From a checkpoint of a small transformer trained on Wikipedia.
Size: 26 layers, width 192, MLP 768 GELU, vocabulary 1422, 10.9M parameters.
Training: a variant of SOAP for these matrices, 207M tokens, 3162 steps.
Each number is 128 + 32 x the weight over its row's rms, rounded and kept within 0 to 255. Layers, rows and columns count from 0. Numbers have three digits each. The size before them is the row's rms in percent of the matrix's.

# down: layer 15 MLP down (transposed), 768x192, rms 0.104, rows 761-767, columns 32-63
# up: layer 15 MLP up, 768x192, rms 0.147, rows 762-767, columns 32-63
down761 099:140134093072152115137041084048155171117155130143129124150113110121134148128090109091110143125200
up762 098:143085129123137096153157081143130128064101098156123141119143175073144186063125133157141135115151
down762 096:093158135079138175145100239116139152182118135117149128138154037121131170104098167136130133161182
up763 120:110121085180141078160094058148141087104120120124146114131100095131127057109117052102123071131140
down763 127:107123082169168080125137107140109113102127117139116069091108195118106076125176091133118128097167
up764 104:133150093115095137146151126076143170166069131125177169158116101141127159116116132193115073180105
down764 108:096133064135114158161086112086193072078180155130147146077155115139079134097185168105118083112098
up765 099:106176148079137115121176084112138064152140137139107122127143143108128141098152181130188067164178
down765 080:166110097154166113187036147095155191086126140153133134122118146137070192125087106098103147115122
up766 095:090153159143099173148173094121090107134048097104171121146099131107111127167090130119111133133148
down766 096:124159179146104141071136101094119167091124134062116113109172157136141199125113126058109129109094
up767 093:161132172106043064122095086057093123156101132139076188106085164144119141120125135147102158121143
down767 086:111118100184227189118188118127133084095111051151137119102162092122123139128152132066166096160161